config.yaml
head_dim: 64
norm: "layernorm"
norm_place: "pre"
tie_word_embeddings: true
init_std_down: 0.00364
lr_head: 0.00639
max_grad_norm: 1.0
train_tokens: 283800000
max_steps: 4331
dataset: "wikipedia_en"
Each number is 200 + 20 x the weight over its row's rms, rounded and kept within 0 to 999. Layers, rows and columns count from 0. The size before them is the row's rms in percent of the matrix's.

# down: layer 4 MLP down (transposed), 768x192, rms 0.151, rows 162-170, columns 0-191
# up: layer 4 MLP up, 768x192, rms 0.163, rows 163-170, columns 0-191
down162,114,212,200,199,238,204,204,202,255,204,208,191,207,242,241,214,193,195,210,197,171,183,176,214,198,179,179,212,211,196,166,202,206,201,186,188,152,204,197,199,192,212,179,215,190,221,194,203,225,207,185,213,189,215,206,196,145,173,176,198,209,204,187,206,196,181,218,206,214,214,175,197,191,204,188,208,221,210,200,201,190,184,221,179,192,185,195,211,219,218,239,226,188,177,175,171,194,195,165,225,189,173,216,194,194,188,195,202,208,184,182,154,200,208,217,187,195,213,184,182,206,187,184,169,225,186,211,199,171,176,183,204,209,203,226,244,207,215,205,208,213,252,219,189,177,179,192,170,247,186,196,215,207,187,192,175,206,247,147,175,200,214,193,203,223,209,230,217,193,211,208,180,198,199,165,143,190,226,167,213,204,185,174,200,215,209,243,199,191,210,161,165,213
up163,096,210,210,197,183,220,239,218,199,196,176,187,172,210,195,191,188,226,201,182,236,198,194,230,221,153,179,214,204,213,207,184,197,208,179,198,210,228,190,210,231,205,220,156,262,214,182,193,167,194,198,209,217,202,186,189,196,181,199,174,209,205,165,203,194,176,201,196,214,191,223,212,234,163,190,234,213,197,195,209,201,199,215,200,199,199,230,212,258,214,217,206,208,189,226,172,220,233,176,168,175,207,207,227,208,197,173,195,197,171,176,213,183,229,211,219,223,206,191,196,216,207,192,241,199,190,186,185,209,155,195,184,217,205,214,211,171,212,212,160,195,191,214,237,179,197,159,204,238,215,215,201,189,192,208,208,198,194,224,190,222,234,226,158,191,158,201,218,192,197,213,192,209,191,180,207,215,184,236,230,235,185,206,188,226,210,178,217,199,159,206,189,198
down163,098,196,230,185,193,179,184,204,210,206,203,188,210,195,226,162,176,214,137,168,192,222,222,174,202,214,198,207,211,212,200,190,216,169,219,193,214,165,205,215,220,215,178,189,196,198,207,181,166,214,197,237,208,194,218,227,229,225,185,224,208,223,201,191,180,210,176,196,204,232,176,208,215,227,183,199,183,199,204,226,206,233,205,231,198,176,201,146,177,211,185,219,203,202,161,199,204,201,256,195,219,212,209,173,195,240,197,210,207,162,221,167,228,196,167,168,197,184,200,217,190,213,204,156,203,194,218,212,189,242,182,220,196,219,174,227,220,200,205,233,191,209,214,228,248,208,201,195,207,207,190,203,247,197,193,224,213,192,212,220,203,199,216,202,190,195,224,177,223,178,221,172,191,208,167,175,189,222,178,207,166,218,200,197,219,194,207,212,220,219,206,206,230
up164,110,212,205,192,253,182,179,182,171,240,206,188,222,207,194,197,210,205,185,211,247,190,216,167,225,201,219,229,191,192,194,211,209,203,220,165,187,207,215,177,189,208,207,203,203,191,169,212,230,201,166,191,230,199,182,197,192,191,192,265,181,246,190,182,233,213,206,223,216,151,194,198,211,206,176,206,218,211,214,226,197,189,185,192,250,173,209,173,219,221,173,181,185,239,258,203,174,184,208,189,217,180,211,177,188,174,195,218,205,210,208,196,208,197,172,204,219,201,133,177,186,218,203,199,190,204,199,207,175,213,204,185,183,187,186,179,226,217,207,197,203,216,212,221,212,194,208,167,176,159,194,194,202,199,189,227,218,213,193,188,198,218,211,219,204,221,187,209,211,212,189,208,218,173,213,164,174,193,175,186,184,211,190,212,212,190,229,231,173,202,184,178,189
down164,112,224,198,228,212,209,208,192,220,196,213,162,211,202,199,189,193,179,190,188,197,171,227,170,190,189,200,211,192,178,226,188,243,231,188,159,201,173,173,198,211,204,213,214,224,198,200,204,235,164,210,214,247,218,204,211,209,197,208,196,189,219,223,225,190,217,186,199,177,211,188,230,223,186,222,177,197,177,196,193,223,217,185,222,215,154,209,214,186,182,223,217,229,192,244,175,224,195,203,193,184,192,242,197,199,194,180,191,150,216,216,200,204,186,213,179,194,208,210,226,201,197,182,173,224,238,195,223,194,194,188,195,226,239,220,182,185,208,199,183,163,194,185,175,207,192,225,163,227,202,179,211,175,191,242,162,193,221,241,192,196,213,211,206,178,242,172,211,161,186,182,202,226,202,211,211,222,186,215,173,166,227,236,188,204,177,191,188,188,201,211,187,193
up165,086,201,209,224,201,239,187,209,200,212,181,211,186,205,206,184,227,188,188,196,228,186,187,175,206,232,209,156,219,212,191,192,226,198,140,203,227,196,206,201,153,177,243,200,175,212,199,190,207,171,209,203,193,200,215,224,183,162,175,159,198,165,202,166,176,195,209,190,186,181,195,193,180,192,216,214,176,226,212,204,234,180,199,217,197,177,163,184,209,222,219,217,166,177,163,211,181,188,193,191,231,190,198,217,206,227,190,214,211,163,208,203,218,212,208,190,218,230,195,203,207,190,189,230,178,200,242,243,181,177,201,179,165,165,178,180,194,206,212,183,209,190,196,197,172,191,176,206,204,216,215,233,208,234,179,180,166,206,218,174,199,216,221,187,197,191,204,198,234,179,194,214,218,187,207,233,160,220,219,161,218,177,203,222,200,189,176,207,193,199,174,205,208
down165,087,197,233,181,176,191,214,198,196,163,222,203,226,184,205,234,206,206,170,216,193,211,195,213,233,216,172,217,187,222,209,227,218,228,236,203,199,244,212,208,213,203,151,187,170,224,210,206,197,206,197,169,206,214,216,198,239,235,228,194,205,198,191,231,222,223,214,196,175,201,211,206,215,210,203,179,226,215,194,202,210,207,215,179,203,201,219,225,219,188,163,212,183,227,242,190,195,216,234,200,183,155,208,191,175,170,217,209,200,211,155,196,188,217,204,211,193,177,214,191,229,179,209,190,183,200,192,167,208,231,191,212,228,191,195,191,242,196,182,204,180,219,190,215,209,206,199,146,179,216,180,210,166,180,205,216,213,208,196,180,187,150,215,220,197,165,223,193,203,196,198,194,184,195,189,160,250,187,217,239,178,195,213,188,166,228,214,188,202,212,203,207,185
up166,095,212,200,170,208,246,184,229,230,190,193,179,223,206,215,208,217,217,191,209,205,180,191,180,232,206,177,227,191,205,204,173,186,197,226,217,196,230,192,189,198,213,168,183,241,211,223,192,201,217,218,200,175,183,209,182,216,215,217,198,160,226,202,197,187,189,195,175,181,209,216,213,198,225,216,182,224,217,175,155,164,222,201,212,187,214,221,174,214,196,211,217,200,211,173,207,181,228,210,202,209,178,139,177,209,173,223,226,199,172,192,181,185,209,209,173,233,200,218,195,241,230,211,198,225,162,189,196,151,192,232,197,196,171,203,199,205,172,178,183,177,216,190,206,181,213,205,212,218,198,194,176,212,220,190,197,175,205,193,167,198,254,205,173,196,210,203,214,218,230,194,180,164,194,192,159,192,224,164,198,230,195,177,209,219,205,222,210,198,228,185,197,171
down166,092,206,188,218,188,221,200,194,207,223,199,221,198,193,211,218,218,161,205,226,203,200,222,182,171,187,209,190,170,186,195,205,175,194,211,227,178,207,195,210,190,198,143,206,195,176,235,193,210,171,231,209,195,182,190,200,198,212,202,174,210,206,176,203,164,183,231,195,188,208,187,201,202,197,230,207,171,213,213,208,194,192,226,209,219,207,175,215,198,178,224,187,178,202,204,198,181,169,215,164,158,205,219,188,206,167,223,189,201,211,188,227,235,196,238,201,218,186,157,218,257,152,216,203,241,214,230,211,187,174,204,162,203,173,178,202,224,194,181,207,197,228,178,178,206,196,196,216,167,215,197,185,191,175,224,195,200,186,197,204,219,231,219,183,154,226,191,240,193,164,232,201,210,184,209,178,204,182,204,199,191,202,226,172,191,196,207,205,176,184,232,238,167
up167,104,212,194,226,212,205,162,219,210,220,226,163,212,214,185,239,177,238,211,209,225,148,213,214,249,196,233,198,178,192,199,221,204,199,193,216,210,168,188,199,204,174,204,186,183,196,201,166,201,178,177,194,187,200,176,222,186,172,210,193,213,214,210,188,208,200,209,183,193,194,211,186,202,203,198,195,216,180,186,221,168,185,191,192,244,186,177,190,194,207,190,206,202,215,214,182,197,209,240,197,195,217,231,208,187,196,219,173,169,184,197,169,242,185,232,212,176,228,180,211,244,196,191,204,206,194,168,196,152,203,198,201,155,231,194,195,204,191,205,206,178,207,213,220,231,208,208,173,178,223,194,178,189,153,233,205,180,215,233,189,200,223,200,192,195,214,203,213,208,181,183,198,204,205,157,197,181,221,206,239,205,209,163,200,162,165,172,197,166,183,219,181,173
down167,109,218,222,182,178,226,213,194,191,208,200,242,172,205,175,160,228,167,209,220,188,279,186,223,169,171,181,216,222,184,190,197,197,206,223,184,154,234,194,193,201,162,185,203,194,206,168,243,182,220,214,197,206,209,159,215,216,209,181,192,207,173,206,195,179,202,207,247,178,191,203,180,190,206,203,210,184,202,207,185,224,207,213,187,205,197,209,221,201,177,188,199,198,186,214,202,210,212,194,192,197,202,190,203,184,211,217,194,217,202,178,243,186,198,164,192,191,156,199,207,183,213,230,232,191,219,236,198,210,230,207,202,242,186,225,203,196,229,192,205,203,218,209,187,207,193,201,239,191,193,218,205,183,196,188,218,205,197,196,207,234,169,219,187,211,167,192,147,166,201,200,243,205,191,202,188,194,173,188,173,205,184,220,214,203,212,212,205,222,199,153,196,231
up168,104,196,191,228,210,232,199,177,252,216,221,188,196,190,198,186,214,183,223,234,178,229,203,213,235,162,220,204,207,186,222,198,174,160,218,206,207,197,213,188,182,210,175,212,175,172,211,211,188,169,211,227,185,185,200,191,207,221,188,207,183,212,151,204,197,196,221,217,195,167,177,193,240,174,203,223,187,185,181,217,210,209,195,197,198,198,179,219,198,205,158,161,189,195,203,220,206,207,209,208,147,156,200,184,159,216,157,215,190,191,142,216,187,175,183,201,212,171,190,187,175,187,215,208,206,199,214,189,225,191,209,211,209,184,181,196,190,196,186,192,191,205,212,214,207,202,165,206,203,184,209,232,178,206,238,168,198,155,175,170,190,206,181,198,203,209,200,207,180,183,194,199,206,191,217,168,240,189,177,237,191,214,213,195,202,207,201,224,194,245,238,222,196
down168,109,187,191,136,178,173,212,184,172,203,148,213,185,190,223,211,175,206,191,204,186,172,202,168,179,208,198,195,197,181,187,220,211,186,189,211,181,189,197,158,229,208,217,215,207,176,194,217,216,217,200,205,183,182,172,222,205,192,205,163,215,175,205,204,207,195,219,193,164,220,235,210,172,228,165,197,181,219,227,158,201,211,178,209,192,221,189,198,181,200,172,194,226,201,213,210,192,212,203,198,202,182,202,190,206,175,231,251,188,221,237,173,209,195,192,180,218,200,200,217,236,204,176,252,203,195,140,227,219,211,184,189,160,220,225,156,212,177,194,195,212,198,229,201,197,176,216,180,201,204,187,186,222,221,209,198,184,187,214,187,185,210,222,225,176,179,216,197,207,169,209,190,190,185,210,212,202,198,210,159,192,200,176,223,209,209,197,173,215,162,188,218,181
up169,109,208,210,224,184,203,206,211,211,201,196,195,165,192,180,175,196,191,186,207,182,176,222,161,189,204,205,194,189,202,217,216,207,197,220,231,215,206,201,208,194,208,203,210,178,161,226,196,192,210,180,171,198,197,247,198,198,215,259,195,199,171,176,212,234,212,233,188,238,207,186,195,185,192,191,232,201,202,212,190,244,183,227,189,225,196,180,194,225,212,222,197,204,168,151,207,200,216,194,216,193,185,175,230,241,193,188,241,202,194,174,200,182,182,163,215,184,208,190,164,231,215,212,197,248,154,209,178,218,205,203,183,211,170,217,194,210,207,193,231,166,179,195,200,180,160,207,188,208,226,219,232,165,196,157,189,176,207,186,213,197,186,192,217,187,196,202,236,215,208,198,201,219,207,212,227,179,214,217,191,240,187,232,205,215,186,174,181,222,208,206,170,184
down169,091,199,190,192,227,242,195,201,191,185,208,196,216,231,198,212,190,174,267,206,220,203,198,218,192,206,152,211,200,177,235,196,176,202,191,216,217,223,223,210,229,163,191,222,213,193,204,204,169,193,214,226,202,179,188,215,183,177,177,242,196,219,240,183,194,221,204,197,235,202,227,203,181,208,201,191,248,213,217,208,159,218,182,206,222,231,192,187,191,204,212,202,214,214,202,241,151,156,186,203,211,193,184,170,187,198,216,222,181,220,217,197,202,196,224,210,208,221,207,200,173,207,212,214,211,239,178,221,218,200,212,246,228,245,223,201,221,184,194,178,225,204,192,186,198,226,239,187,168,210,218,174,216,214,220,183,225,205,210,209,189,212,211,199,226,201,185,196,206,178,187,193,227,179,205,185,194,179,172,183,211,194,199,189,220,213,183,176,209,214,158,212,206
up170,094,195,214,209,213,193,249,183,201,207,209,239,201,183,223,209,191,181,221,194,167,199,190,233,187,185,173,195,200,209,200,198,196,185,194,205,198,212,177,184,215,150,173,204,203,211,221,224,234,209,157,203,160,228,214,205,212,177,227,183,222,198,209,196,203,165,205,218,200,215,210,199,185,205,216,195,189,204,193,186,222,212,190,186,219,227,210,197,232,201,193,215,187,180,199,175,200,212,216,208,192,211,203,207,220,212,225,235,160,188,205,214,207,205,182,209,229,232,182,186,181,202,193,172,231,165,221,211,159,183,192,180,179,252,167,204,195,175,181,242,242,192,170,227,188,168,221,195,195,199,185,200,189,202,190,182,198,169,184,181,205,214,229,227,219,213,209,216,207,191,178,165,199,201,209,211,184,218,250,203,226,230,227,187,238,204,209,169,193,182,180,190,149
down170,094,213,173,204,224,230,231,250,201,201,227,207,155,175,182,236,195,186,211,194,201,170,204,210,199,215,177,191,230,219,193,215,191,179,165,247,219,205,209,184,222,227,207,223,200,213,223,222,225,182,197,199,212,216,192,197,214,195,227,182,188,190,214,186,215,211,192,174,193,201,191,203,198,166,200,182,221,192,201,209,212,190,199,199,195,210,169,197,233,180,216,194,224,202,222,218,209,161,165,213,163,202,200,203,177,191,179,197,210,174,189,205,201,211,187,166,188,167,203,222,215,187,200,200,194,215,233,192,226,168,216,192,217,182,188,230,191,214,237,209,210,180,197,178,217,219,177,208,211,180,189,221,162,193,185,201,225,200,215,173,217,184,208,191,228,186,161,208,214,222,147,208,203,180,199,214,171,201,155,220,195,206,156,220,209,171,182,180,145,163,207,223,183